From a checkpoint of a small transformer trained on Wikipedia: untied embeddings.
Each number is 128 + 32 x the weight over its row's rms, rounded and kept within 0 to 255. Layers, rows and columns count from 0. The size above them is the row's rms in percent of the matrix's.

# layer 3 MLP gate, 320x128, rms 0.185, rows 126-143, columns 0-127
size [109 111  93  96  92  99  97 107 101 103  98  96 102 100  98  96  98  93]
[[147 162  12 107  98 178 136  90 133 101 139 125 102  82 104 152  99 106 122  86  81 132 156  88 111 106  92 122 167 109 129 144 101 167 145 125 117 191 109 172  78  90  73 135 128 142 105 134  90 158 155 150 130 107 102 105  78  50 134 134 102  87 125  94 107 113 133 138 129 140 120 117 130 130 100  96 124  79 188 127 160 111 153  66 139 145  91 132  85  78 134  92 110 106 145 137 107  87 125 178 169 132  98 156 120 145  63 156  38 174 122 125 122 127 110 145 123 106 182 101 146 102 181  98 114 170 139 165]
 [112 116 116  85 207 128 132  82 136 116  87 133 129  82 143 121 143 175 126  80  91 119 144 164  80 129 127  91 147 109 134 142 127 134 166 111  91 156  87 116  88 135  99 151 218 140 139 125  97 127 185 122 134 169 114  74 105  52 138 155 112 144 106 118  70 146 115  81 187 117 144 115 125  71 134 189 141  45  46 106 140 113 100 123 102 113 149 106  71 150 127 135 142 114  91  94 146 166 100 120  58 141 127 147 120 154 138 114  85 104 100 112  85 104 120 174  79 144 199 147 139 126 143 111  86 137 148 133]
 [150  99 134 173  95  62 129  70 107 111  86  99 126 112 101 159 125 140 103 182 105 118  79 183 104 151 157 151 198 129 168 134 121 183 125 104  96 155  84 114 164 121  90 140 113 132 168 135 143  90 123 143  88 107 150 151 106  79  88 125 114  80 104 158  76 168 134 120 103 216 121 109 204 117 184 134 220 151 107 118 122 130 153 114 101 165  95  79 108 134  75 157 140 136 120 125 126 127  99 100 111 111 131 131 165 103  95  87  98 151  83 140  85 110  96 130  96 124  80  89 153 169 188 126 109 123 157 101]
 [137  99 135 164 119 136 192 129 149 123 124 120 197 185 102 106 101  83  86 123  74  78 139 158 152 131 153  95 166 148 154 193 112 116 135 149  93 156 113 146  82 150  84 181 170 154 123 136 121 136  78 120 196 138 119 112 194 154 131 141  94 149  96 136 123 130 110 102 129  86  61  97 123 143 179 176 176  97 138 158 144 106 173 106 122 155  69 160 123 151 149 116 130 102 147 159 105 170  86 127 123 108  79 135  96 176 136 103 159 177 119 165  86 123 132 156 172 180 154 165 160 139 123 148 149 133  34 116]
 [ 50  92 137 127 119 146 136 140 123  94 144 133 112 104 112  89  93 132  98  80 167 176 140  66 144 108 173 146 132 140 158 157  97 200 131  42 148 114  87 151 114 158 140 144 108 153 144 123 129 140 119 108  88 158  98 109 147 151 166  91 141 162 121  68  82  88 102 147 113  63 147 120  84 181  99 142  94 184 107 179  72 141 133 105 182 128 105  83 100 172 152 154 124 100 124 157  89 165  73  77  90 150  74 167 147 127 116 121 126 137 150 168  88 101 183 107  96 123 157 148 122 125  99 176 103 159 136  92]
 [ 96 122 128 158  52 165 134 149 133 142 107 195 121 172 134 110 137 109  94 122 201 130 123 208 129 132 177 111  68 125 134 146 179 194 151 133 113 145 135 179 108 143 105 118 129 146 124 129 130 128 175 145 113 152  86  30 105 101 229 124 129 110 119 118 158 127 152 107 149 125 116  83 184 159 112 154 141 194 133 167  63 145 118  88 113 117 110 163 108 114 111  86 135 125 147 159  42 107 118 152 102 119 122 174 119 141 137 133  82 134 107 153 127  94  87 128 113 102 121 120 123 149 122 192 110  77 108 138]
 [125 126 105 100 181 113 133 146 106  98 129 136 138 141 183  50 164 117 121 118 125  99 155 199 116 114 180 122 105 174 123 145 209 155  99 120 174 189 113 168 140 154 159 136 171 183  80 123  94  83 145 171 152 171 110 103 159 140 183 116 149 170 114 177  88 162  97  93 124  67 154 124  94 154 148 167 141 151 144 152  96 127 141 126  67 113 146 129 152 129  81 128  92 181 150 100 113 130 108  88 167 159 118 152  90 116 175 130  77 139 201 134 120  92 132 140 112 117 183 141 152 139 120 193 146  99  97 157]
 [140 147  81  80 129 118 157 173 143 113  88 135 115 131 172 144 123 173 130 163 112 113 142  87 101 136 158 104 112 137 142  89 109  95 140 103 130 165  74 170 134 107 105  70  98 105  96 125 126  95 139  99 107 129  80 227 163  87 119 125 124 148 199 158 132 116 128  97 126 161  89 214 101 159 109 119 124 126 156 145 122 113 136  93  90  83 144 111 100 137 180 167 144 200 154 133 129  91 109 183 127 187 123 123 103 153 128 120 103 146 126 175 122 116 145 152 128 149 122  96 122 155  77 149 150 112 155 255]
 [132 147  35 146 130 116 138 130 117  74 162 112  84 178 120 141 159 135 171 114 106  64 180 102 147  79  87  82 144 116 180 129 147 130 150 109 105 160  60 107 111 122 140 116 165 148 104 144 127 103 115 160 188 113 119 116  99 130 164 154  59 131 125 149 130 155  81  98 131 147 117 220 115 115 113  88 123 114 119 110  74 161  95  96 148 131 147 130 107  97 164 114  97 134 122 167 116 101 152 131 145 128 122 118 165 182  96 115  78 204  53 121 100 155 116 125  57 123 126 154 139 115 137 185 190 161  99 149]
 [122 113 160  93 142 178 107 131 137 192 157 125 155 106 117  68 125 144 103 110 111 141 138 130 112 126 161 123 107 185 138 114 163 166 116 120 127 125 116 136 104 121  66 134 126 137 108  89 165  41 171 145 134 128  99 105 111 183 106  76 112 159 151  74  35 161 148 144 103 181 109 100 145 109 124 210 133 112 153  45  74 133  82 122 123 129 154 158 120 170 110 167  81 161 116 112 105 162 115 154  98  60 138  62 116 131 200 130 138 138 136 132 115 128 102 163  97 149 139 149 113 119 176 128 162 188 100 153]
 [104 113 127 134 117 129 149 122 141 116 116 144 142  94  96 131  94 118 148 126  70 155 109 133 143  85 140 161 148 169 178 112 115 145 130 122 138 175 106 125 160  70 147 199  99 128  78  68 123 144  78 173 148  93 124 128  78 123  82 121  40  94 161  78 146 165 115 151 185  68 109 158 100 127 121 160 145 104 150 185 108 146  86 168 204  88 140 152  66 149  91  64 138  63 126 143 139 179  97 125 150  96 165 124 139 147 169 118  95 100 104 143  88 159  97 133 140 154 170 134 149  96  85 113  93 149  86 125]
 [143 189  99 109 157  85 132 162 144 114 120  83  75 181  85 149  81  99 145 141 170 115  87 170 141 177 168  83  65  79  99 127 125 115 137 137 133  78  90  83 158  75 136  63 191  85  89 143 120 122 109 184 125 172 129 102 117 142  47 165 163 148 103 108 149 139  97 127 139 146 155 133 148 120  92 120 158 173  86  95  95 149  91  79 134 104 126 135  69 115 193  66 116 119 143 169 127 144 147  86 120 109 156 153 122 121  89 148 132  98 117 101 127 122  87  91  97 161 173  95 152 136 104 162 107 136 123 160]
 [119 159 172 114 152  78 102 102 182  57 134 111  86  85 150 161 110 145 129 173 164 137 150 199 170  85  58  90  96 151 125 139  86  99 115 100  87 105 121 173  67 144 169 117 126  99 133 114 117 156 143 114 123 124  82 106 142 101 126 112 150 138  95 139 142 139 144 146 122 175  79 142 103 113 142 124 126 102  89 149 155 176  25 132  85 134 120  78 117 142 147  86  83 141  62  84  78 144 168 121 126 154 106 133 147  95 108 128 118 111 100 143 105 134 117  89  90 143 209  93 146 113  93 172  98 169 148  90]
 [139  81 146 129 145 125 145  73 138  58 163 140 152  99 118  99 169  77 136 164 139 197 132 116 104 163  83 154 139 126 105 136 194 101 110 192 155 103 100 118 174 112 131 175 119 167 125 153 133 103 119 153 144 123  91 120 139  95 203 184 122 157 146  70 152 172  90 120 119 151  99 142  38  63 116  65 119 179 108 133 111 133 122 121  82 175 133 149 129 120 149 156 100 153 160 145 119  98 163 109 144  88 168 149 139 112 109 145 105  83  88  54 112 169 101  77 125 163 138 127 124  80 167 109 143 142 157 138]
 [107 153 112 142 164 147 164 152 125 120 150 137  94 162 108  90 108 191 137 108  96  56 141  87 111 135 166 145 173 130 168 138 126 129 158 153 171 103 122 138 121  71 133 172 123 125  98 132 151  69 180 112 110 137 118 134  49 164 184 147  93 141 198 163  71 124 142 108 118 159 121 128 145 111  66 168 147  71 115 108 162 123  92 112  99 154 120  67 116 146 170 123 111 106  92 142 100 121 216 162  97 127 126 111  53 151 156 150 113 115 171 183 155 186 140 163 131 104 162  93 109 141 131 111 181  87 155 143]
 [100 115 100 109 177 134 106 113  68 114 108 138 126 173 122 175 133  90 116 165 159  78 121 145  65  90 130 165 105  75 195 152 136 170 140 139  35 132 135 123  77 128 140  89 115 173 140 115 140 141 116 170 132 144 143  92  88  83  89 124 175 140 141 109  75 114 107  56  99 181 129 148 104  90 131  97 190 115 155 135 156 175  72  99 153  96 184 182 141 135 143  77  79 114  84 121 132 185  96 148 110 122  85 184 167 125 140 146  82 153 128 116 142 120 143 158 127 141 150  81 140 148 176 124 105 125 132 154]
 [143 122 114 166 155   8 171 132 145 153 149 148 149  87  99 165 114 142 123 118 114 147 232 114  84 115 116  81 138 156 130 122 117 101 109  82  91 139  70  98 131  85  75  79 162 146 141 125 123 108 177 124 151 103 109 116 130  67 132 157  99 118  91 165 134 128 115 111 200 115 158 135 105 110 145 135 117 144 102 111 106 136 142 163 185 148 125 151 155 108 164 171 109 149 116 103 115 170 168  39 144  89 131 139  67 113 175 133  98 170 150  71 142  98 100 120 165  88 165 118 102  73 144 129 148 130 113 134]
 [121  81 108 172 146 108 150 101 121 139  69 149 149 158 145 157 108 109 154 136 108 137 142 166 106 124  94 170 152  99 208 162 134 153 133 127 134 110 102  93  93 167 100 162 163 134 143 153 106 115 201 211 128 138 134 139 120 122  93 162 108 117 129 167 129 118 127 106 128 166 152 187 202 145 175 103 159  88  74  46 152 130  95  55 160 121 146 119 103 116 145 116 135  95 171 147 140 150  76 109  98 116  88 128 142 150 187 135 146 137 101 153 152 145 149 113 130 161 113 186 175 128 203 149 156 206 121  98]]
# layer 3 MLP up, 320x128, rms 0.178, rows 126-143, columns 0-127
size [114 105  98 104  98  95  97 104  97 103  99  95 106  96  99  96  98  93]
[[135 175  53  86  97 163 124 137 179  98 132 124 152  87  80 114 125 129 118  95  61 114 158 104 122 150 114 141 118  94 150 151 120 141 136 179 114 128 129 177 102  82  83 149 107 149 139 127 115 138 169 185 121 141 108 124  96  30  99 112 120  87 115 139  73 187 164 128 111 139 167 169 128 121  99 108  71 102 198 110 193  77 157  86 167  91 100 115 105  87 143 116 121  73 161  92 150  73 146 164 172 160 131  89  86 147 131 155 118 123 107 119 164 120 147 130 112  54 127  95 135 132 163 110 176 126 133 136]
 [119 179 122 155  88 181 173 134 152 126  89 106 138 184 156 121 145 127 131 169 193 172 103  80 145  95 147 146 157 120 102 112 148  89 124 148 121 138 130 145 221 124 121 137  89  92 102 169 126 104 118 102 123 116  91 159  77 130 111  99  86 120 165 114 145  68 220 127  84 153  95 138 147 122  76  88 126 164 149 127  90 127 159 135 167 122 121 169  88  91 107 181 149 109 197 117 111  78 151  97 180 147  98 134  85  71  71 147 130 140 115  90 162 163 113 132 183 175 127  99 129 139 138 132 178 139 112 158]
 [ 98 113  97 115 166 128 153  68 141 122  81 142 115 140 138 144  84 166 118 142  65 130  95 107 146 146 138  96 130 176 104 129 103 121  98 161  92  89 142 136 166 103 134 157  98 131 125 118 158 111 169 124 117  87 122 177  66 146 170 119 121 147 142 174 143 134  90  69  87 213 146  66 150 205  91 163 139 102  70  79 200 119  60 107 105  92  79 129 142 169 137 132  86  80 167 148 213 125 113 180 118 145 133 135 153 130 120  89 145 177 122  92 162 128 165 119 121 120  86 148 149  93 119 114 125 130 109 119]
 [123 118 140 140 138 175  35 130 150 124 127 145  73 143 113  81 154 127 121 169 103  80 151  92 171  69  94 158  73 165 128 129 131 121 126 128 137 109 115 145 140 121 110 115 170  90 148 158 100 107 117  90 154 144 137  58 115 130  92 134 115 147 138  98 151 134 150  54 116  76  85 173 107 143 132 122 156 169  76 121 111 158 132 149  36 177  96 158 184  93 131 107 123 158  77 179 172 131 148 112 113 135  87 132 144 103 105 145 136  84 184  79 133  92 134 160 110 170 123  96  65 104 196 125 141 178 151 126]
 [134 155 119 106 107 113  94 143 155 185 138 139 171 205 147 126  85 147  95 119 140  76  93 136 107 122  83 181 111 140 143 236 102 121  87 146 192  94 111 129 157 128 153  89 140 108 104 156 157 110 180 131 114 140 116  69 172 153 139 111 103 102  55  78 101 118 102 118 189 114 100 108 118 153 122 153 126 177 186 109 138  92 159 124 174 138  83 103 121 156 135 105 131 138 111 102 138 169 136 118  79 120 135 178  94 193 102 118  94  78 156 137  97  91 158 122  86 164 144  50 139 148 109 151 104 133 104 107]
 [ 83 153 168 114  91 185  96 112  88 137  90 188 130 144 117  93 129 132 129  88 125  92 112 107 145  80 153 103  94 122 123 126 127 185 145 173 133 115 122 136 106 171 141 122 146 134 111 128 166 200  96 109 137 140  84  63 114 149 187 154 135  94 162 116 153  96 145 151 185 136 163 138  47 169 124 135 128 177 120 176  38  66 139  85 146 100 112 129  88 112 120 100 150 164 115 195 117 143 102 149  85 143 176 155  85 133 149 124 133 155 127 138 143 124  43 180  77 152 112 125 127  94  86 147 114  97 149 114]
 [141 130 198 138 134  89 176 137  92  82  61 119 111  76  54  85 118 120 102 144 132 132  55 149 100  85  74 139 124 136 124 179 106  81 105 149 169 127 134 150 123 123 135 125 128 156 121 132 125 128 144  96  82  73 113 111 122  54  83  96 114  96 116  93  82 187 143  73 170 166 134 155 152 174 131 108 137 146 160 114 184 132 119 164 146 129 184 153 146 108 167 134 151 117  85 125 183 129 180 104 110 137 135 111 144 114 160 141 122 120  88 108 171 166 125 139  91 125 115  50  98  98 119  62 120 151 185 153]
 [ 79 152 137 132 140  71 126 124 144 107 149 109 174 128 144 168 129 108 192 116 129 163 170 110 168  80 110  60 141  82  73 147 116  88 164 105 130 118 157 172 131 170  93 120 152 131 146 120 134 202 102 129 137 163 169 154  97 124  86 137 192 130 133 140 110  97 136 144  66  54 132 153 134 142 196 164 102 153 121 114 109  94 123 134  48 168 153 111 115  29  63 152 127 119  80 126 148 132 129 143 134  99 157 124 147 129  92 129 130 207 120 125 129  71  88 163 173 100 144 142 163 138 148 141 132 129 121 105]
 [ 88 151 197 147 108  96 104 119 146 168 148 140 170  86 124 149  74 118  93 159 127 151  52 158  42 175 144 171  89 145 101 154 134 171 133 159 116 109 117 111 105 164  91 106 117 101 145 135 127 121 131 138  83 211 156 100 145 131 126 196 164 133 142  86 114 122 188  98  89 108 138  51 158 156 182 149 119 142 107 129 175  89 113 119 109 143  99 128 124 148  63 151 175 158  89 111 108 168 124 138 149 145  95 179 124 155 168 127 122 112 156 122  94  91 110  92 176 171 184 148 129 163 153 131 114 166 107 149]
 [ 79 108  83 143 108 146 114  73 145 132 138 144  86 142 176  66 188  99 113  86  89 125 130 128 123 118  97 155 115  97 118 121 162 160 133 147 178 136 125 152 156 144 165 110  90 101 138 107 129 106 143 134  78 158 128 133 121 127 109 126 162 143 160  77 129 113 135 136 150 132  84  81  99  68  74 143 100 117 138 132 203 115 112 130  81  87 106 129 103 154 165  86  88 122 142 173 145  45 117  90  99 150 158 149 126  58 133  45 114 188 108 111  94 193 166 132 123 200 157 173 133 182  79 158 139 113 126 126]
 [154 135  96 134 116 177 143 125 221 176 116 173 171 125 123 141 106  90 146 104 142 128 117 111 132 137 134  94 140  56 102 128 126 154 190 145 122 112 149 125 151 127 165 160  97 112  60 125 107 119 115 116  94 132 114 133 168  75  80 134 143 126 157  84 179 137 142 117 139 156 145 148 104 136 151 174 181 180 142 101  82 114 220 131 135 136  87 136 126 101  92 203 128 182 197 141 115 180 147 145  88 178 153  96 128 137 119  80 136 109 121  68  94 170 132 171 132  77 156 121 140  96 116 127 181 174 100 153]
 [120  41 122 126 144  98 121 127 149 115  87 130 115 115  82 129 113 108 113 150 123 139 143 134 143 141 188 121  91 132 168  98 112 142 124 109 113  92 134  99 159  75 151 108 121 153 129 119  91 121 149 167 133 102 132 112 134 169 100 137 200 142 158  99 154 144  83 165  83 159 178 149 190 113 177  70 135 129 117  89 141 172  90  88  61  57 188 173 118 160 139 138 124  79 124 132 156 138 161 205 108 160 163 162 143 161  84 135 112 162 106  68 129 100  76 134 129  74 184 192 158 135 167  91 121 122 143 156]
 [150 181 139 140 101 116 121  77 178 107 191  99 172 102 100 114   0  74 134 148 129 111 115 167 124 143 120 105 154 142 135  75 106  60 120 129 119 118 148 196 133 103  59  95 139 125  59 121 158 134 117 120 188 160 181 158 166 102 149  76 135 154 114  83  77 148 148  83 132 150 124  96 105 113 108 130  72  79 172 119 175 148 119  93 191 148 102 105 117 128  67 107 150 159 149 132 116 150 123 141 151 137 113 126 114 137 107 153 177 136 112 110 123 177 139 125 161 124 147 124 124 111 165 167 140 138  94 105]
 [178 161  55  90  53 115 137 112 118 192  99 170 166 116 150 108 135 146  74 155 136 126 162 130 166 104 106 197 167 140 156 102  95 161 129  98 110  83 136 160 107  77 129 160 189  95  90 124 134 165 145  87 156 154 115 166 125 132  81 113 170 137  65 101 136  58 107  79 102 131 161  95 109 135  83 160 113 157 177 122 155 106 199 118 132 189 136 116 129 162 157 139 106 117 135 112 150  58 136 142 100 148 140 111 194  81 121  97 148 147 150 136 100 137 128  90 101 116 118 134 142 124 186 107 118  93 105 162]
 [176  90 172 101 142 116 173 164 154 101 160 109 120 153  78 141 144 120 129 122 146  92 139 156 156 141 104  97 122 154 115 155 103 154  94 102 194  73 100 149 121 120 135 132 113 111  80  88  88 112 109 162 102 179 190 187 133 162 111 123 193 104 104  93  85 115  90 131 150 137 125 147  82 174 124 172  63 136 106 146 142 193  88 150 105 152 119  87 104 103 147 133  98 213 107 160 117 119 169 113 139  97 168  92  84  76 120 112 142 100 161 116 121 109 162 148  65 126 166 103 164 158 111 180  61 152 125 168]
 [101 122  63 124 184  95 124 116 103 121 148 139 136 118 111  98 177 107  67 151 171 112 146  81  72 158 122 172 118  74 194 117 148 178 135 152 118 162 142 138 150 122 110  82 100 158 128  81 171 159 190  77  95 125 138 150 108  78  90  95 175 163 132 124 114 122  96 108  72 165 148  99 101  99 109  99 165 170 152  85 137 158  91 136 126  96 123 185 113 142 178 124 168 153 106 123 142 111 149 111  51 121  98 151 176 127 159 143  98 163 133  44 122 141 103  77 173 115 147 125 107 151 130 123 170  82 163 153]
 [140 146 177 101 189 112 203 138  91 118 137 154 133 138 130 142 155 157 157 140 129 126 108 113 109 122 136 205 136 160 130 135 136 152 158 126  86 147 191 109 158 116 164 123 100  76 122 140 142  70 114 124 168 121 105  87 203 128  95 145 108 147 152 168 116 114 195 148 106 148  68  89 120 172 155 116 111  68 194  93 138 162  62 146 167 150 117 146 161  91 126  88  85  79 117 179 112 172 154 109 102 144 109  95 134 163  83 182 113 175 157  74  75 155 115  99  80  96 132 167 158 129 122 121 121 154 138 162]
 [152 193 109 119  85 156 170 130 139 139 187 141 116  69 118 122 133  84  84  78 121 165 187 139 174  90 115 103 101 134 125 107 130 108  77 157 133 105 133 133 171  84  97 177  93 134 106 101 144 131  79  93 125 156 153  84 136 148 117  98 117 138 141  86 124 143 168  96  59  76 170  80  79 105  99 105  60 123 167 168 122 120 132 125  74 108 128 130 111 130 103 121 167 126  94 123  67 160 137 188  96 129 182  68  80 196 148 117 112 105 161 114 116 131 102 120 106  92 159 156 105 135 109 121 171 139 121 202]]
# layer 3 MLP down (transposed), 320x128, rms 0.177, rows 126-143, columns 0-127
size [102 103  98 101  99  94 100 107 101 105  97  93 107  95 103  96  98  91]
[[121 167 181 100 124 161 138 142 142 147 135  77 111  79  71 138 142 168 100 101 103 143  89 144 142 144  56 140 136 162 143 137 128  77 100 135 117  99 180 173 106 122 132 132 134 100 118  75 136 112 191 113  83  42 107 118 130  93 104  70 129 137 123 102 162 129 161 113 165 171 153 162 157 161 103 119 118 107 159 191 131 188 164 179 173 142 113  89 214  81 144 163 113 147  99  90 111 142 140 156 157 131 161 148 108 121 171 128  96 143  74 121 115 167 126 134 100  77 141  77 122 105  99 192 101  77 136 108]
 [ 89 145 125 213 153 180 168  54  81 146 169 165 100 162 135 115 156 141 179 141 198  98 102 142  96 118 138  89 142 114 145  82  91  79 132 159 156 161  44 118 141 101  75 153 134 122 120 147 164 161 149 174 141 158 127 149 157 178 138 178 132 101 152  96 180  87 156 101 105 148 139 104  70 123 119  83 130 152 125  66  99 140 165  86 154 111 156 186 124 116 175 121 158  87 129 157 137  69 118 112 163 122 133 160  73 120 152 139 125 122 168 106  77 110 178 115 155 114 142 124 155 120 117 169 127 121 123 146]
 [145 115 101 159 188 167 110 138 139 144 163 101 122 139 168 111 130 109 111 106  89 122 107  86 170  85  98 100 117 165 156 167 135 166 140 113  94 155 180 109 126 128 121 156 116 115 142 129  90 111 153 122 116 108 142  92  98 124 151 116 130 144 196  98 131 168 154 149 143 112 173  52 108  76 155 158  74 151 114 127 148 143 124 119 125 123 138 165 175 106 217 104 125 162 201 125 179 105 157 117  80 131 137 125 135 175 149 111 121  89  98 181  71 120  39 131 171  93  43 134 154 116  93 130 137  62 181 109]
 [110 115 143 103 103 127 151 127 125 110 152 107 130 111 115  49 144 191 116 111 132 149  70 144  78 128 173 183 183 115 118 148 124 122 156  68 155 102 222  99 160 111  92 146 121 143 102 143 163  97 127  90 145 144  97 166 148 116 151 114 137 144 221  97 157 167  93 115 191 117 117 131 176 101 189 151 151 184  88 166 174  83 121 114 184 122 126 128  78 117 117 166 111 145 101 189 157  89 144 148  98  82 128 136 136 113  89 130  80 139 139 102  85 181 159  84 130 102 125 120 116 150 174 110 113 151 116  97]
 [129 151 133 105 111 163 138 148 200 146 115 138 102 126 194  78 121  97  98 121  95  96 112 151 107  73 136 165 144 154 129 108 135 159 133 188 164 114 105 130 128 138 197  84 101 111 151  99 142 204 107 142 129 118 115 176 140 149 173  57 172 144 121 106  87 113 150 154  63 149 120 123  64 160  96 117  70 133 125 108 134 157 160  90 132 133 162 100  40 189 125 150 165  97 129  73 107 133 166  91 155 155 116 141  97 125 115 135 158 125 120 172 156 104 200  82  97  87  76 137 111 131 151  95 105 149 135  95]
 [159 131 121 100  93 127  89 164 132 101 122  96 107 156 155 164 143 141  76 142 100 112 108 141 209 133 186 139 159 125 116 135 119  79 129 120 129  97 121  62 142 121 109 112 149 193 149  56 185 118 139 183 135 103 117 102  61 108 172 123 140  99 140 156 143 140 151 140 154  93 166 158 187 116 119 105 141 208 179 131 124  97 117 158 165 138 140 149  81 143 128 170 151 185 180  87 161 146 124 173 177 131 117 128 101  97 125 105 108 123 141  95 163 121  85 155 136  64 158 163  67 146  90 149 118  75 172  79]
 [127  96 110 115 154 163  50 106  90 138 154 154 128 107 182 159 140 133 114  45 102  99 151 142  74 113 171 142  89  86  52 117 150 103 134 125 107  59 143 125  63  66 138 100 120 113 122 157 121 155 150 144 138 185 124 157 152 159 156 187 126 136 140 128 103 100 109 143  96  88  73 108 123  83 125 175 117 118 119 155 144 148 134   0 115 148 122 155  71 127 149 115 118 127 131 152  93 132 104 107 156 149  99 177 120 144 162 107 105 100  90 150 131 143 154 119  96 110 116 171 158 115 110 122 102 105 141 101]
 [148  71 141 124  98 122 142 131 163 127 140 157  92 147 164 144 111 113 105 150 133 124 134 133 147 163  82 132 152 100 159 119 121 136  61 113 124  94 108 161 114  74  96 102 168 108 140  91 113 116 136  94 101  53 116 119  69 149 107 176 160  81 119 134 113 118 137  91  97 121 160  94  95 104  79 162 178 135 112 107 122 153 145   0 165 173 145 153 149 142 103 103  85 102 159 153 126 100 158 165 142 147 147  71 133 201 135  90 136 154 103 149  94 105 165 149 133 168  66  86  74 165 160 125 136 195 109 142]
 [160 152  29 156 152  98  97 129 108  82 132  51 144 115 172 174 139 106 163 176 111  70 153 177  95  97 135 123 144 130 113 183 153 135 127 170 130  89  61 125 131 144 117 125 123 194 127 116 138 103 116 147 129 144 125 121 163 106 143  96  93 112  80 121 147 188 112  51  85 123 151 132 125 149 205 121 138  75  79 107 146 163 135  42 130 148 109 163  48 102 116 110 118 183 127 149 100 146 137 156 148 121 108 178 131 169 141 119  90  99 137 135 105 115 113 144 135 146 202 133 139 137 126 164 132 133 120 134]
 [128 121 124 126  77 163 207 126  99 121  95 163 128 123 105  88  90 113 126 118 144 144 139 104 130 141  86 162 112 118 137 124 143 132  90 118 106 198 123 155 151 131 145  90 165 118 211 115 143  63 192 161 135 159 166 180 165 125 174  92 150  55 192 106 184 139 116 156 111  83 117 107 124 176  92 197 101 125 111 186  98 137 167 153 127 110 119 129 181 116 127 126 147  87 136 190  97 125 106 101 141 196 177 115 122 132  92 142 136  82 105 131 129  65  85  95  87 160 139 101 127 120 133 159 126 154 146  84]
 [ 86 127 167 130 137 105 117 129 144 108 124 142  75 180 198 160  67 105 112 149  65 166 150 129 178 129 171 167 126 160 146 141  98 119 142 112 152 114 130 146 107  89 116 103 116 142 157  82 120 160  88 139 141 123  81 125 146 188 179  70 115 166 100 110 126 152  61  93 150  66 121 144 102  95 103 143 107 194  82 174 153 101 126 125 148 124 116  99 149 120 163  81 125  70  81 121  89 119  82 124 125 161 110 169 142  93 110 135 155 154 136 216 125 140 119 119 148 178 137 146 138  66 115 170  62 125  87 169]
 [187 150 122  80 116 143 134 195 160 125 106 124 143 141 117  93 175 111 109  72 186 143 151 137 177 131 156 107  64 104 106 165 137  83 122 143  93 134  85  70 147 128 120 103 104 126 143 151 165 154 124 135  98 171  71 109 164 145 112 122 168 179  77 148 100 202 131 118 104 134 158 168 112  86 174 167 132 146  93 118  94 120 140 144 154 164 159 130  65  83 101  90 135 109 138 103 134 155 116 113  95 119 177 152 131 151 124 117 123 162 176 157 133 113 165  75 138  91 131  84  81 122 153 150  61  59  59 161]
 [134 181 132 100 104 115  63 104 153 126 106 101 123 131 132 162 155 155 161 161 129 152 109  86  68 100 158 152 146 137  77  72 125 104 115 134 192 127 168  89 179 165 168 133 114 177 175  57 139  94  98 174 110 130 162 147  94 200  94 109 102 141 175 127 142 121 173 143 125 124 140 198 125 133 152 136 108 118 117  63 140  61 115 203 113  88  55 168  66 182 166 157 148 107 168  96 120 108 160 130 130 170 154 122 117 102 109 123 101 137 151 121  97 123 131  99 125 188 117 141 143 131 119 127 158 104 160 111]
 [104 117 142 151  83  93 102 115  77 116 114 123 152 132 157 131 118 157 105 102 164 115 124 107 139 113 167 133 139 102 109 117  99 169 151 120 139 185 159 137  93 104 117 105 124 131 129  46 153  84 145 139 135  77 144 113 109 154  34 162 146  89 114 162 135 104 108 146 116 143 104 123 187 226 121  90 143  68  92  84 125 114 122  92 146 138  97 153 188 180 144 150  63 119 107  64  99 155 113 113 160  66 135 174  74 116  77 119 127 148  59 145 184 145  68 132 135 112 116 149 107  97 125 151 144 131 179 152]
 [121  76  96 151 179 137 118 131 162 165 116  92 118 120 106 124 133 111 131 144 112 116 137 147 158  98 160 126 169 111 147 189 144  97 135 102 167 120 113  73 117 120 162 120 134  72 112 132 129  69 160 111 107 255  95 110 114  77 132  91 122 111 168 123 136 147 141 169 143 138  97 113 166 120 113 218 133 125 120 176 186  91 133 248  92  97 130 148 151  80 122 115 139 106 130 148 117 115 140 159 104 114 111 113  80 120 147 109 183 148 111 130 142  88 139 124 168 143 159 102  75 129 100 103 156 167 165 130]
 [121 198 108  83 155 140 107 114 161  85 112 110 141 102  37 135 178 111  98 146 143 109 126 125  93 171 126 176 126  90 106 124 132 137 126 140  85 154 219 106 120 109 146 124 143 183 167 101 147 176 165 152 135  64 144 108 134 108  75 150 192 172 130 107 142 155  61  90  96 155  85 137 153 100 134 136 141 102 180 102 120 170 150 157 133 187 149 150 109 119 151 158 124 128 113 112 178 114 154 103 126  73 128 154 123 108  71 143 158  74 131 124 152 103 191 130 155 167 145  77 126  97 148 198 113 100 120 152]
 [108  86 107 113  75 132 125 157 103 162 128 104  76 123 126 145 154 125 152 101 168 108 126 149 132  99 221  80 141 159 164  71  56 118 124  90  47 156  98 120 102 142 117 100 126 130 119 125 151 158  87 121 131 198  99 105 106  92 125  79 118 121 127 120 114 137 169 107 133 236 147 121 126 154 139 123 131 186 163 130  72 124 105  61 109 121  97 163 117 110 191 192 132 126  81 106 128 125 113 148 142 172  75 162  92 127 166 124 152 114 162 143 138 109 164  99 157  81 177 114 143 125 151 112 152 101 161  89]
 [123 174 109 140  88 120 152  41 126  77 139 117 143 109 108 114 166 130  84  87  69 110 158 145  92 157 185  78  86 133 136 164 142 101 160 147 114  89  81 165 142 158 133 121  55  65 147  71 127 142  88 138 137 158 117 176 151  94  59 141 127 109 128 142 154 164 101  91 108 139  97 167 192 158  82  92  74  94 153 115 143 153 161  53 110 160 149 102 119 146 125 145 161 130 102 201 140 142 108 137 132 127 148  99 162  88 165 136 117 155  95 120  99 103 136 154  86 111 121 160 112 132 183 175 113 156 123 161]]